Weights of a small transformer language model.
Size: 23 layers, 6 heads of 32 (1 for keys and values), MLP 1024 GELU, vocabulary 820, 14.9M parameters.
Each number is 200 + 30 x the weight over its row's rms, rounded and kept within 0 to 999. Layers, rows and columns count from 0. The size before them is the row's rms in percent of the matrix's.

# up: layer 5 MLP up, 1024x256, rms 0.234, rows 936-988, columns 64-127
# down: layer 5 MLP down (transposed), 1024x256, rms 0.226, rows 936-987, columns 64-127
up936,116,230,223,219,197,178,226,230,156,160,245,191,200,224,173,190,201,207,206,213,241,160,229,239,190,237,179,156,202,160,245,246,192,239,201,212,198,224,210,266,182,243,243,167,169,228,212,258,162,253,217,205,217,198,190,243,179,208,203,225,209,198,229,216,174
down936,111,175,270,256,184,187,191,198,166,199,240,171,210,116,241,208,223,226,247,224,212,163,225,229,183,210,249,224,211,222,196,200,186,190,176,190,167,174,197,172,153,266,206,190,215,200,161,168,235,177,190,175,232,189,206,193,187,210,163,229,181,148,238,249,195
up937,096,182,250,238,207,243,200,192,167,210,178,194,220,207,182,194,221,165,222,142,200,249,221,216,193,171,180,231,219,228,158,261,244,223,236,270,172,211,192,236,227,198,203,234,183,130,168,241,257,144,185,170,195,318,190,216,187,253,209,193,194,157,158,216,163
down937,098,218,218,184,187,181,220,140,221,192,210,182,168,185,188,236,261,218,247,144,215,203,155,205,150,207,146,170,248,223,131,189,233,204,197,223,217,170,222,221,197,168,200,214,255,245,213,200,203,163,222,251,209,211,206,278,147,178,158,182,226,208,276,250,203
up938,093,187,238,186,227,191,194,272,227,229,210,172,138,204,166,189,236,174,184,237,189,224,191,233,223,167,158,196,211,245,227,203,215,225,221,224,257,222,210,185,203,240,134,188,211,212,267,221,225,227,172,192,181,168,165,212,173,145,195,225,224,200,202,159,140
down938,095,207,174,198,209,183,158,236,172,193,205,168,200,220,170,185,201,198,205,231,232,166,223,183,196,207,214,190,209,223,189,223,215,202,217,244,264,126,168,258,198,235,149,212,216,182,231,196,189,198,161,147,187,166,213,214,244,172,180,198,228,155,175,198,183
up939,103,209,259,152,252,180,179,190,180,194,211,206,211,252,173,170,166,226,281,214,182,274,242,233,181,194,163,169,214,202,199,199,189,214,283,150,190,196,115,199,152,191,175,141,167,216,244,219,228,203,124,210,219,198,254,238,276,213,178,183,146,213,188,231,212
down939,104,148,165,221,258,168,185,195,204,157,230,183,183,189,198,215,237,218,186,203,209,215,198,174,256,201,143,196,175,235,207,212,195,216,209,209,263,227,194,171,151,253,206,213,181,175,158,187,172,174,174,249,227,147,194,200,192,196,184,187,189,267,202,190,147
up940,096,196,194,157,226,188,241,218,196,201,166,276,234,221,213,196,222,247,188,190,241,181,208,196,214,233,174,225,191,193,212,243,215,185,183,200,192,243,165,234,222,189,203,246,203,220,198,217,196,211,225,243,289,196,227,227,200,217,236,176,180,167,181,222,216
down940,096,198,155,214,211,200,223,149,198,252,228,240,176,119,162,197,196,194,156,174,192,227,210,170,203,196,260,217,246,209,225,180,271,170,225,195,215,198,225,259,204,195,164,227,181,187,177,162,255,216,254,227,165,218,181,175,214,199,188,237,184,242,215,251,235
up941,093,194,214,183,207,228,167,166,211,161,188,195,168,223,138,199,229,196,175,180,212,191,175,137,165,146,190,176,185,191,185,226,221,231,185,200,152,180,194,172,209,207,171,216,212,196,229,186,184,240,154,195,229,186,211,229,177,275,175,174,187,197,171,196,235
down941,098,238,198,186,145,184,221,191,203,174,237,156,248,159,156,226,171,139,179,169,165,248,178,239,217,217,218,155,213,168,196,211,205,187,225,175,208,226,245,229,147,256,211,180,226,211,185,208,191,181,223,190,204,188,201,196,201,221,180,148,196,233,196,253,208
up942,096,170,238,148,142,212,189,208,194,245,224,211,218,181,210,175,184,244,198,245,155,203,231,143,216,172,168,203,199,132,216,157,218,178,252,190,190,177,188,208,213,232,176,257,157,261,230,182,261,221,234,209,174,245,196,164,191,251,178,199,206,251,206,203,199
down942,095,206,184,200,192,171,199,188,204,192,180,218,205,148,230,215,178,179,145,181,227,157,189,252,150,229,193,192,226,203,196,183,218,202,177,234,222,143,229,168,175,241,237,196,217,212,201,219,210,208,252,245,206,176,215,162,183,191,239,153,215,173,217,227,209
up943,099,289,260,204,231,181,199,183,166,215,146,259,190,201,195,215,195,231,230,235,185,192,172,208,224,204,251,193,224,166,201,170,177,248,163,220,206,226,122,257,200,285,174,167,243,161,219,241,264,254,227,196,169,201,211,160,160,193,212,193,187,179,196,220,190
down943,100,264,198,279,201,241,233,208,176,222,170,237,179,219,228,191,242,163,171,183,241,203,193,204,177,174,264,183,195,175,222,210,125,257,204,267,259,215,192,177,173,205,181,190,204,235,208,164,225,118,194,190,231,169,164,133,216,222,216,224,244,223,201,236,206
up944,103,213,124,251,185,240,183,151,206,200,259,177,191,234,231,205,170,166,163,230,225,183,172,208,148,187,235,242,190,188,205,180,152,151,246,189,176,178,212,208,210,175,206,217,231,226,192,204,218,215,241,183,144,190,202,224,202,180,237,234,154,244,188,182,208
down944,104,188,157,255,203,222,188,142,211,198,201,212,170,188,186,210,215,207,208,197,175,216,133,201,203,217,189,200,234,172,172,199,177,161,196,204,212,175,263,184,206,220,162,170,249,226,196,197,199,205,196,243,185,207,191,202,213,191,236,214,223,191,232,163,220
up945,104,184,137,187,225,226,247,176,172,190,185,206,190,196,217,157,210,186,226,243,190,206,241,214,253,199,154,181,188,211,164,210,187,214,189,274,192,193,136,222,164,245,213,202,185,129,238,260,206,180,196,170,154,161,195,205,154,241,177,254,234,196,234,238,149
down945,106,204,189,244,203,191,160,198,157,263,222,238,148,176,226,183,180,196,164,156,202,203,192,187,226,237,243,183,214,204,267,209,177,212,219,216,178,220,203,217,280,203,242,145,202,154,230,198,226,144,231,189,262,197,208,209,209,222,210,183,232,165,208,177,160
up946,098,221,186,212,202,193,228,189,229,200,190,206,188,261,258,182,214,188,237,202,185,206,187,195,225,162,202,207,217,174,234,188,208,153,235,193,203,215,220,258,206,203,207,140,192,136,221,210,258,233,163,200,141,216,176,124,183,186,230,220,233,186,180,162,222
down946,100,200,181,231,205,165,251,189,158,228,199,215,202,202,180,216,185,196,201,226,157,162,185,260,196,181,224,232,242,160,167,204,213,201,164,241,138,175,182,166,137,226,159,222,163,284,167,166,231,204,184,215,208,143,180,236,166,191,227,200,170,218,205,226,210
up947,097,197,220,204,202,162,157,239,192,200,226,212,220,179,234,233,188,229,183,189,206,246,236,148,197,213,181,155,236,244,185,243,212,249,196,214,191,273,173,236,167,205,164,190,143,207,178,147,196,230,215,197,220,179,256,187,214,189,198,198,159,203,266,160,194
down947,096,183,189,184,247,159,186,196,215,249,227,209,196,230,230,206,206,180,199,183,169,151,245,173,212,236,192,249,173,225,190,221,187,190,246,213,181,251,227,155,174,201,152,224,253,198,203,203,195,190,185,170,209,191,183,166,193,188,179,183,174,169,225,203,238
up948,099,149,225,201,123,162,220,219,211,205,212,202,237,199,170,244,219,221,268,189,198,198,218,241,201,218,141,194,200,166,173,228,210,204,174,178,223,171,179,164,147,183,196,174,202,198,159,188,202,224,162,202,172,200,203,243,145,230,177,224,208,201,252,204,197
down948,098,198,134,187,194,199,181,146,241,225,144,182,230,209,199,210,246,190,218,177,187,226,186,191,229,189,223,271,248,239,200,219,201,208,248,153,196,226,181,223,302,177,170,180,228,145,201,179,227,248,152,180,194,203,204,206,197,243,189,192,232,225,156,159,194
up949,101,152,210,177,256,209,161,220,154,197,149,178,202,236,248,179,179,181,163,135,217,190,211,194,160,146,166,200,185,190,215,184,225,218,242,189,225,233,199,189,222,211,158,169,204,174,193,234,209,168,179,185,139,180,172,211,164,185,203,255,209,192,191,216,221
down949,102,144,164,185,216,194,168,221,210,192,162,169,214,184,196,169,239,236,247,195,228,212,202,238,204,206,172,193,187,161,221,180,255,202,148,190,225,209,184,219,154,176,215,234,204,176,228,163,206,206,180,180,145,194,201,198,164,198,246,250,228,193,208,200,161
up950,102,121,170,238,167,203,164,198,213,228,132,158,191,151,183,235,226,226,208,184,201,178,191,216,216,241,210,201,228,177,222,179,222,234,231,162,234,178,217,223,223,213,201,204,173,198,172,235,174,169,237,200,213,164,196,211,202,176,221,224,233,163,198,225,148
down950,101,251,199,207,213,144,189,233,176,251,204,259,160,193,173,175,202,223,237,208,221,181,180,225,173,182,207,183,229,201,211,213,171,216,201,241,195,175,177,149,192,170,219,203,227,210,213,191,190,227,182,217,191,205,216,163,230,216,265,192,225,236,203,199,185
up951,090,204,196,130,161,194,163,184,185,126,263,211,157,215,182,182,229,229,164,198,189,191,125,192,205,246,245,221,174,243,216,236,199,194,191,183,182,171,191,231,188,207,222,233,235,185,211,236,173,211,193,215,189,246,244,187,232,208,176,183,176,166,197,256,197
down951,093,217,171,210,217,222,216,209,232,215,171,156,230,182,163,159,179,131,187,220,185,206,155,199,200,163,181,200,180,196,225,218,204,230,216,165,188,247,235,225,201,184,139,237,219,244,218,159,233,228,234,156,187,196,209,241,205,211,226,190,219,208,194,210,179
up952,102,235,133,206,219,227,236,172,176,208,101,173,199,234,192,176,180,170,202,215,199,238,210,203,244,255,188,196,157,175,225,171,190,205,192,178,227,204,223,206,157,234,190,158,212,111,175,215,212,196,209,160,238,248,185,179,211,216,134,203,203,242,195,222,211
down952,103,157,231,177,213,117,154,191,223,243,269,211,191,211,245,244,163,227,167,189,205,189,161,203,146,189,206,194,196,215,201,186,219,204,191,221,230,186,178,199,161,191,271,141,218,180,178,156,188,210,181,217,178,177,193,188,219,202,213,193,171,152,163,194,225
up953,092,231,202,246,227,198,199,198,232,169,204,181,192,222,231,191,215,229,214,223,170,238,134,174,121,214,125,222,176,227,193,253,212,209,261,231,165,166,219,186,197,179,158,269,197,227,155,209,225,238,219,197,210,197,143,186,185,252,198,168,230,213,237,196,238
down953,091,223,148,205,156,191,193,176,197,242,199,212,194,131,178,235,164,221,196,243,182,177,268,204,177,232,226,172,194,210,215,137,204,203,140,154,182,261,162,222,228,219,206,168,222,208,162,201,184,185,191,154,173,178,180,218,286,151,200,207,251,145,167,239,249
up954,105,156,209,171,188,204,190,225,217,147,222,203,202,202,203,172,175,204,220,210,207,194,204,189,269,168,203,201,193,175,190,197,240,197,187,206,203,207,237,172,173,206,164,206,236,210,233,217,235,232,192,140,197,235,175,166,198,204,174,207,163,207,246,150,183
down954,106,222,219,197,244,218,173,194,193,197,213,167,223,175,186,208,247,154,203,227,179,199,216,205,209,141,218,207,227,139,215,239,196,233,158,197,251,234,213,190,146,222,212,185,204,130,185,254,234,223,263,203,214,232,206,197,245,208,199,175,202,198,184,223,209
up955,085,164,252,194,196,169,221,175,159,150,178,198,225,153,216,238,185,168,221,140,208,214,226,176,233,188,129,206,159,218,202,189,250,207,177,212,236,232,175,202,223,201,165,185,212,210,235,228,218,211,217,208,211,212,201,167,230,209,231,188,199,176,197,246,154
down955,094,190,214,232,234,136,204,139,218,205,178,159,223,147,192,230,235,261,193,271,132,220,220,187,154,136,179,192,199,182,164,181,185,191,251,179,165,184,184,201,234,186,174,190,224,184,198,216,215,162,199,229,234,202,149,188,194,250,162,218,232,195,277,190,241
up956,097,189,153,139,189,252,256,201,176,159,220,231,241,149,141,226,211,205,211,176,138,201,209,193,174,212,205,232,166,218,197,188,192,187,201,222,189,170,180,217,237,238,193,196,211,194,174,135,236,195,208,212,177,210,185,175,232,212,224,212,175,182,218,167,193
down956,091,258,148,215,172,214,141,238,135,146,155,158,177,196,211,202,191,219,166,176,225,234,249,216,241,191,205,176,252,209,237,135,181,227,240,245,150,180,230,252,201,207,219,164,174,194,192,161,228,213,141,235,164,205,248,172,169,217,160,166,197,231,162,234,206
up957,102,224,225,201,197,219,148,208,194,180,181,243,241,205,179,229,204,184,198,226,193,209,157,182,148,180,157,245,176,162,200,177,213,120,239,215,245,184,237,161,208,199,176,201,222,220,179,198,195,217,172,187,188,218,195,155,154,185,210,226,280,197,144,189,217
down957,103,174,197,143,229,232,186,197,230,204,248,208,217,210,233,130,249,165,190,167,250,161,183,176,228,254,187,236,192,221,162,171,147,203,217,227,184,206,199,183,220,244,164,226,208,226,224,201,143,255,216,217,177,179,190,250,198,190,224,228,185,198,176,208,227
up958,103,174,197,219,185,191,227,146,165,201,171,226,185,219,211,222,171,209,214,199,195,213,184,220,228,191,150,210,233,242,192,196,225,163,181,179,212,189,234,189,201,225,182,229,164,223,216,177,198,159,195,234,161,208,201,196,213,194,182,146,166,244,193,183,200
down958,106,132,193,149,219,176,197,239,212,211,201,161,200,104,225,193,241,157,174,182,172,198,196,137,215,215,244,199,198,162,164,174,157,220,224,219,217,181,226,228,205,246,210,185,246,154,204,199,168,211,183,229,197,216,192,195,204,198,205,195,182,170,209,204,165
up959,104,249,234,246,216,189,191,207,193,219,211,171,181,223,194,182,199,140,205,194,258,224,189,191,215,211,210,181,191,199,233,205,183,153,208,210,251,246,203,187,229,220,199,216,146,203,161,220,197,223,172,191,171,240,202,181,208,211,207,207,261,165,210,142,225
down959,095,143,200,204,201,201,189,235,244,172,205,181,182,125,236,227,204,247,164,210,183,203,268,245,183,150,151,202,217,181,202,205,226,240,197,152,158,157,227,217,220,206,204,229,266,194,218,248,133,197,231,222,171,176,209,165,227,219,163,237,208,195,150,226,196
up960,090,205,221,219,256,219,210,166,226,234,219,237,243,166,191,232,206,229,199,189,189,211,188,206,200,211,208,186,195,223,164,187,168,235,261,211,245,274,171,256,223,214,206,235,252,205,166,174,218,237,187,203,168,184,140,218,169,179,185,190,166,164,177,190,178
down960,096,201,260,245,195,202,193,154,239,204,223,151,203,188,201,226,201,150,187,193,196,164,203,206,165,243,197,227,182,183,229,239,216,197,267,224,178,205,169,193,181,196,166,146,214,218,155,187,148,186,199,234,190,214,214,146,187,211,237,138,222,205,219,186,217
up961,092,230,254,216,190,173,236,216,169,245,189,294,183,245,131,156,227,227,194,197,180,140,240,214,218,172,237,222,214,260,145,223,185,224,160,158,186,223,218,229,183,172,183,202,218,192,225,232,216,205,244,211,200,162,158,207,210,244,219,226,200,206,219,200,193
down961,086,148,196,187,182,207,200,100,169,223,155,198,186,169,166,212,128,240,173,249,206,148,175,203,233,179,214,220,179,268,258,185,225,192,226,227,220,193,161,145,235,215,209,194,207,187,207,217,180,172,192,198,174,163,176,220,172,188,186,174,215,221,222,237,231
up962,094,218,212,229,227,188,248,219,135,162,222,210,188,167,204,164,224,138,184,249,211,118,245,163,222,144,172,267,181,217,213,242,181,245,184,238,213,252,218,210,217,189,229,199,200,194,184,180,219,224,210,213,196,220,178,195,217,166,196,223,247,204,237,181,149
down962,099,121,192,184,222,172,155,145,242,260,239,144,171,147,192,171,210,254,173,226,151,177,211,227,216,220,189,153,252,214,216,158,211,187,200,169,194,194,214,262,211,213,167,185,196,151,221,148,247,229,227,256,220,143,190,228,224,193,213,180,255,228,157,189,173
up963,093,163,179,190,200,202,137,156,246,175,159,188,212,226,183,202,241,222,130,177,195,248,222,257,156,140,210,149,203,291,256,180,204,245,200,175,252,237,238,232,156,225,176,177,183,194,183,222,213,173,220,199,192,214,245,194,143,170,196,214,205,240,224,179,235
down963,088,192,243,254,180,149,204,214,156,181,205,209,202,187,233,171,183,210,137,195,183,227,169,237,150,226,183,187,240,189,246,179,237,186,168,227,188,228,178,212,225,222,157,236,208,169,186,198,174,198,220,176,201,222,218,235,197,217,191,201,217,233,214,196,196
up964,091,233,176,197,188,151,207,238,197,210,211,202,182,202,199,213,190,97,193,238,257,199,268,213,184,154,234,235,230,150,175,196,220,194,193,220,173,197,184,189,175,216,162,148,200,210,214,195,199,228,180,212,188,197,220,142,204,205,161,207,185,151,214,206,184
down964,093,181,154,232,210,204,203,194,150,178,237,241,209,237,179,169,129,195,182,215,193,150,210,214,216,216,202,173,267,199,224,187,194,203,188,156,226,204,181,169,188,239,239,216,248,187,211,149,228,157,217,208,171,173,178,224,195,246,248,231,223,175,200,248,225
up965,100,261,205,200,180,174,219,234,178,161,162,212,203,222,218,259,175,121,206,207,155,215,147,203,161,184,263,237,159,194,159,189,172,220,225,224,172,243,203,186,219,242,261,257,231,230,205,156,150,105,198,189,213,182,248,193,200,216,177,249,261,225,225,158,177
down965,100,162,264,182,192,168,215,225,232,177,192,163,200,236,208,179,212,218,202,174,157,152,154,214,198,192,218,221,169,185,241,162,167,165,186,186,241,224,182,222,171,210,189,207,218,227,201,186,167,143,252,177,246,284,199,182,161,223,209,196,235,181,202,188,192
up966,108,244,196,190,187,191,217,179,234,166,150,184,249,216,215,224,193,159,194,210,151,171,235,249,177,203,204,194,237,141,214,162,194,176,198,167,240,190,243,151,161,188,237,163,200,192,195,226,205,178,154,203,164,197,223,192,211,215,196,215,169,207,196,164,208
down966,104,174,197,245,171,224,163,204,259,210,147,213,190,193,145,206,170,223,143,206,274,208,251,243,154,215,238,147,170,178,222,181,242,188,173,236,207,157,188,207,169,223,225,190,245,197,247,189,212,172,199,201,235,150,216,180,253,152,176,207,180,212,192,208,208
up967,093,228,178,197,263,190,162,216,155,227,183,216,227,210,204,178,230,165,260,238,178,167,229,218,197,173,144,257,160,143,212,215,182,135,212,242,223,224,221,232,208,240,239,199,194,160,244,223,198,173,202,200,182,152,227,200,177,204,213,187,181,173,208,191,263
down967,097,129,117,204,183,245,264,180,198,189,211,195,180,160,223,207,229,225,230,212,151,186,221,232,204,196,254,186,220,195,241,193,207,209,76,196,259,223,222,169,171,203,214,185,144,254,225,181,267,186,200,145,210,151,189,210,176,190,204,213,211,191,214,232,188
up968,092,229,197,190,244,169,150,176,239,145,189,220,225,183,267,215,172,193,199,187,173,184,164,182,186,185,229,163,213,265,184,194,249,194,180,183,276,244,183,247,168,137,179,146,188,207,264,170,211,173,195,222,206,234,171,197,207,203,174,172,216,183,227,257,241
down968,102,217,177,207,216,177,192,189,189,187,208,172,195,218,261,212,136,184,188,239,234,208,138,168,147,203,167,232,187,226,174,208,227,229,148,217,217,270,199,221,218,233,221,191,235,243,185,153,169,196,209,183,185,181,196,213,176,194,155,232,205,154,210,233,199
up969,098,146,195,169,208,213,198,207,206,202,209,246,209,196,210,206,176,169,200,192,214,239,188,189,210,140,207,216,209,214,187,257,197,170,176,165,220,197,230,208,247,217,202,204,165,223,200,182,230,184,198,239,269,207,255,193,217,202,200,217,194,236,203,152,270
down969,097,204,208,174,226,220,186,183,246,234,183,198,217,184,185,181,155,222,187,205,210,222,261,236,150,289,143,199,166,201,209,203,157,186,257,206,190,209,165,227,210,167,207,206,168,208,237,263,177,203,150,170,174,191,279,123,146,205,175,207,214,222,217,184,169
up970,086,233,145,149,171,186,199,197,181,159,187,221,205,157,137,178,167,157,249,154,240,225,162,239,230,187,158,220,211,158,179,170,199,223,210,179,192,198,223,250,214,204,167,267,183,201,192,179,205,219,175,163,215,239,199,160,151,217,227,166,171,189,208,187,242
down970,091,183,199,212,163,228,218,198,183,190,201,210,163,213,208,224,246,188,196,195,195,181,225,180,145,189,176,209,210,204,175,145,183,225,180,188,231,231,185,159,249,201,204,219,185,228,186,173,220,218,214,277,190,121,197,204,197,180,172,199,250,197,235,278,138
up971,101,220,193,224,227,180,271,237,227,281,206,164,157,199,168,203,177,189,214,197,251,217,217,202,162,213,183,214,213,132,220,267,208,192,215,216,166,184,212,255,171,182,207,171,235,192,211,194,246,202,256,243,208,198,179,236,216,204,226,170,192,215,229,200,246
down971,101,153,208,206,207,182,220,158,269,180,198,215,211,189,180,207,218,210,185,210,217,221,196,216,188,231,172,196,173,179,157,167,186,162,235,223,246,131,206,125,226,227,203,199,210,224,173,212,201,195,178,204,185,225,135,202,281,221,184,228,200,232,202,211,213
up972,101,213,202,233,170,192,182,216,206,183,238,187,213,259,209,283,209,160,209,213,170,200,222,192,179,204,193,146,217,233,148,230,198,224,184,174,174,221,224,192,193,176,206,204,202,200,198,202,138,201,187,181,215,195,184,221,244,186,179,175,215,210,253,262,263
down972,096,189,189,270,208,204,189,232,265,149,204,226,183,198,145,209,201,211,164,198,205,236,183,218,197,162,188,175,251,148,282,207,199,162,174,225,198,228,180,224,200,148,190,176,205,202,171,193,249,184,191,230,150,144,204,247,244,217,184,230,215,226,227,162,169
up973,098,250,195,183,227,187,170,219,226,171,198,278,201,194,200,199,199,174,214,197,151,196,207,137,173,180,191,193,179,169,219,194,221,175,195,186,144,213,115,212,201,198,237,239,197,184,190,276,243,236,124,197,152,212,174,142,178,185,174,216,211,257,201,218,175
down973,101,208,194,246,190,208,209,229,246,222,208,218,227,216,208,244,196,148,214,201,219,192,186,236,209,170,194,155,231,182,209,146,266,181,185,269,220,194,233,197,211,173,216,177,194,179,202,179,246,144,211,223,249,182,180,204,193,219,244,224,222,195,242,195,150
up974,092,228,171,242,214,172,240,150,142,180,201,165,188,203,206,186,182,203,170,184,195,138,199,224,193,133,229,171,186,200,180,186,219,190,204,194,237,153,224,211,186,230,191,227,212,221,200,242,211,172,221,159,225,206,227,190,247,206,167,167,200,195,201,196,266
down974,097,198,198,194,159,162,162,185,186,165,182,222,159,215,144,213,234,175,197,195,216,211,156,215,189,209,257,288,224,212,194,248,190,160,231,261,229,234,227,271,185,232,249,200,193,166,136,182,196,155,233,229,172,234,195,182,269,181,238,206,194,208,226,190,171
up975,100,248,212,229,184,219,243,173,150,227,212,269,235,169,179,152,231,197,211,166,177,193,174,153,202,258,194,237,217,171,222,186,223,152,202,221,213,176,180,193,146,188,156,209,216,175,215,185,204,185,178,222,208,216,157,222,234,214,186,257,203,192,198,193,215
down975,095,193,199,197,213,203,219,200,243,177,215,163,226,244,140,242,195,183,217,159,175,243,208,230,165,187,148,230,197,222,172,215,189,180,175,173,177,258,181,199,154,146,187,168,191,230,204,193,151,171,177,133,194,178,180,201,262,231,222,163,109,190,207,197,213
up976,089,190,214,158,183,184,210,227,170,153,152,272,174,218,185,182,155,213,145,195,158,218,174,205,211,207,239,216,129,135,226,196,163,247,162,173,191,226,203,161,200,218,201,190,207,208,200,253,171,185,182,192,225,225,201,190,201,182,180,147,242,178,171,200,183
down976,100,232,219,162,162,200,181,165,227,228,191,207,192,211,196,251,159,208,189,250,222,213,190,220,207,220,165,172,202,184,223,172,168,194,229,221,208,209,159,252,221,238,210,221,153,215,187,185,194,221,142,211,182,228,211,240,228,171,225,273,210,171,211,202,229
up977,091,189,218,254,202,197,219,191,244,178,159,196,222,173,214,186,192,228,217,176,197,180,238,170,170,185,183,188,165,200,218,182,145,201,179,133,259,216,254,187,197,192,191,196,170,138,169,240,226,200,227,152,209,195,216,211,176,267,212,189,190,205,191,208,160
down977,094,194,219,202,178,207,167,175,209,222,149,248,175,211,202,160,207,169,262,225,205,176,178,253,260,178,199,227,155,164,187,194,191,173,182,161,199,197,254,158,234,258,163,184,191,211,232,149,193,204,231,198,244,188,210,243,229,187,239,234,143,226,188,183,180
up978,103,200,221,240,174,189,200,264,161,237,194,191,187,175,144,205,237,238,231,221,187,202,173,246,247,186,179,219,212,210,178,191,233,152,206,232,235,196,204,209,198,195,180,241,197,205,225,179,217,201,207,186,155,193,169,189,158,163,214,246,201,201,208,161,194
down978,101,257,190,265,185,174,189,212,205,179,178,162,193,168,224,186,148,198,125,225,147,155,142,218,210,228,170,186,165,213,218,184,228,165,180,210,182,255,187,167,155,240,241,211,208,197,239,215,177,246,185,174,196,206,186,200,214,228,199,157,197,202,261,191,222
up979,107,186,189,214,198,206,206,230,252,184,185,183,269,235,210,230,227,155,172,183,155,202,194,208,184,204,179,214,226,238,223,201,228,189,187,149,194,215,262,197,213,219,286,248,203,128,255,231,202,215,205,192,212,163,185,154,206,193,189,246,228,207,195,170,187
down979,094,192,188,214,195,185,182,189,237,193,227,164,203,136,251,180,168,253,188,194,211,244,243,203,216,217,150,250,208,139,213,190,158,232,187,246,169,177,255,248,151,212,191,216,248,171,225,200,158,107,179,212,171,222,200,214,208,233,195,149,182,179,201,173,240
up980,095,213,212,220,191,197,188,221,194,217,195,183,216,174,219,205,198,168,136,223,236,227,203,190,207,207,183,173,178,163,258,186,212,133,216,176,204,190,194,229,148,155,256,226,225,195,134,212,187,159,225,279,241,237,182,160,185,254,255,167,186,224,208,246,206
down980,095,209,197,196,176,220,249,153,248,174,166,216,145,205,228,189,174,198,177,197,161,228,134,213,260,208,225,209,218,216,168,196,195,154,213,207,257,192,250,199,203,143,211,203,193,170,298,224,186,244,188,139,233,185,227,222,159,225,179,198,180,216,211,163,197
up981,092,229,268,255,221,198,197,235,179,183,168,224,222,224,208,205,248,95,208,188,168,195,189,233,192,196,193,195,179,207,154,209,181,221,189,214,228,210,232,186,190,168,197,186,183,205,234,189,187,212,225,183,192,167,203,211,183,187,172,169,164,171,219,146,181
down981,093,163,201,155,174,202,155,183,199,170,216,210,185,173,255,207,173,189,232,239,175,158,222,187,204,176,220,199,186,186,204,201,291,156,228,172,221,175,204,157,171,239,194,204,171,179,189,209,171,153,214,218,176,141,214,162,196,195,143,186,155,207,195,220,171
up982,096,211,162,208,186,192,171,245,209,173,143,216,157,241,206,183,253,201,164,260,194,179,209,224,183,182,154,130,205,174,207,178,157,190,145,175,171,146,215,192,183,160,172,182,235,136,241,178,185,197,212,192,183,260,226,170,220,247,200,216,201,195,130,190,222
down982,103,217,216,176,185,178,202,233,173,261,176,218,207,220,186,177,145,198,194,245,192,190,224,214,259,191,242,155,207,226,207,196,191,234,130,243,208,183,147,193,203,215,239,199,148,173,150,207,210,140,204,155,243,241,184,257,168,207,235,211,147,171,220,231,174
up983,098,211,199,192,228,212,222,191,212,193,235,224,196,215,111,211,167,179,193,231,207,192,245,240,250,186,164,169,152,212,213,206,143,119,194,159,265,194,201,203,195,234,233,221,223,175,224,186,255,187,209,229,94,207,214,159,236,192,185,193,238,225,225,222,146
down983,093,179,168,210,189,187,181,202,214,209,203,182,245,221,247,176,171,205,199,164,187,190,261,246,192,239,221,270,192,191,236,191,207,210,204,211,171,260,205,229,203,165,133,232,180,195,192,219,183,214,154,233,275,177,208,191,210,226,148,126,125,149,177,197,188
up984,111,208,174,184,190,190,186,206,227,228,130,212,189,233,213,243,196,222,218,223,183,118,209,197,203,225,209,259,212,226,165,191,171,220,148,197,184,224,226,178,198,197,197,229,244,200,206,215,104,209,185,174,201,193,176,213,169,195,206,221,199,166,170,213,186
down984,097,183,240,201,217,200,173,204,179,201,220,151,177,182,190,174,233,182,188,202,197,207,167,240,220,199,254,193,233,179,200,200,172,248,198,198,126,183,183,205,203,162,188,163,184,198,219,209,224,207,187,132,148,181,169,231,237,196,180,166,203,212,218,148,163
up985,109,202,205,218,165,229,157,221,242,239,153,127,238,187,224,217,222,221,156,174,267,205,239,251,203,164,184,196,143,202,166,173,158,187,235,183,180,190,208,260,191,218,255,239,201,220,162,195,180,166,245,154,257,118,232,201,188,193,180,202,164,218,175,226,187
down985,109,168,234,208,198,182,208,211,212,217,127,190,158,192,214,211,199,186,179,188,170,198,184,226,204,215,202,194,262,251,256,254,213,183,191,278,205,241,197,233,192,228,234,148,162,237,176,182,170,220,188,238,158,220,210,192,173,116,192,183,210,184,212,167,225
up986,103,189,188,211,208,219,200,181,180,173,200,209,213,230,207,173,229,233,196,204,234,146,194,216,232,167,221,190,218,230,215,131,198,237,177,192,211,195,259,174,199,157,201,177,146,189,198,240,234,208,201,155,207,183,186,210,249,208,239,207,181,229,108,208,211
down986,100,198,227,256,301,150,217,196,171,182,169,190,193,165,173,214,189,179,190,189,159,225,179,238,175,248,205,210,175,181,166,211,202,198,189,148,160,197,207,210,195,208,207,147,232,161,164,228,164,156,181,202,202,202,195,223,128,159,200,150,149,145,173,210,203
up987,106,227,210,238,187,226,237,192,207,152,230,239,181,208,235,147,225,162,172,171,141,167,234,230,174,241,139,183,170,185,175,215,199,278,220,194,202,171,242,206,206,190,186,206,249,205,179,198,137,226,209,211,216,235,184,198,180,185,225,217,143,249,201,209,226
down987,092,239,193,146,245,197,189,211,190,229,218,175,220,179,194,253,200,234,182,249,228,217,196,183,162,189,239,238,235,189,186,191,234,138,182,235,164,221,205,179,237,244,122,262,186,183,231,185,198,199,245,213,207,161,180,185,185,116,184,210,212,225,223,217,169
up988,107,185,211,187,190,240,202,195,207,185,160,241,171,198,184,219,228,170,190,210,196,202,246,252,217,216,234,180,278,152,208,213,187,166,169,142,213,191,184,209,208,207,219,193,219,267,211,210,191,267,175,191,235,186,251,120,128,236,199,208,211,188,209,183,238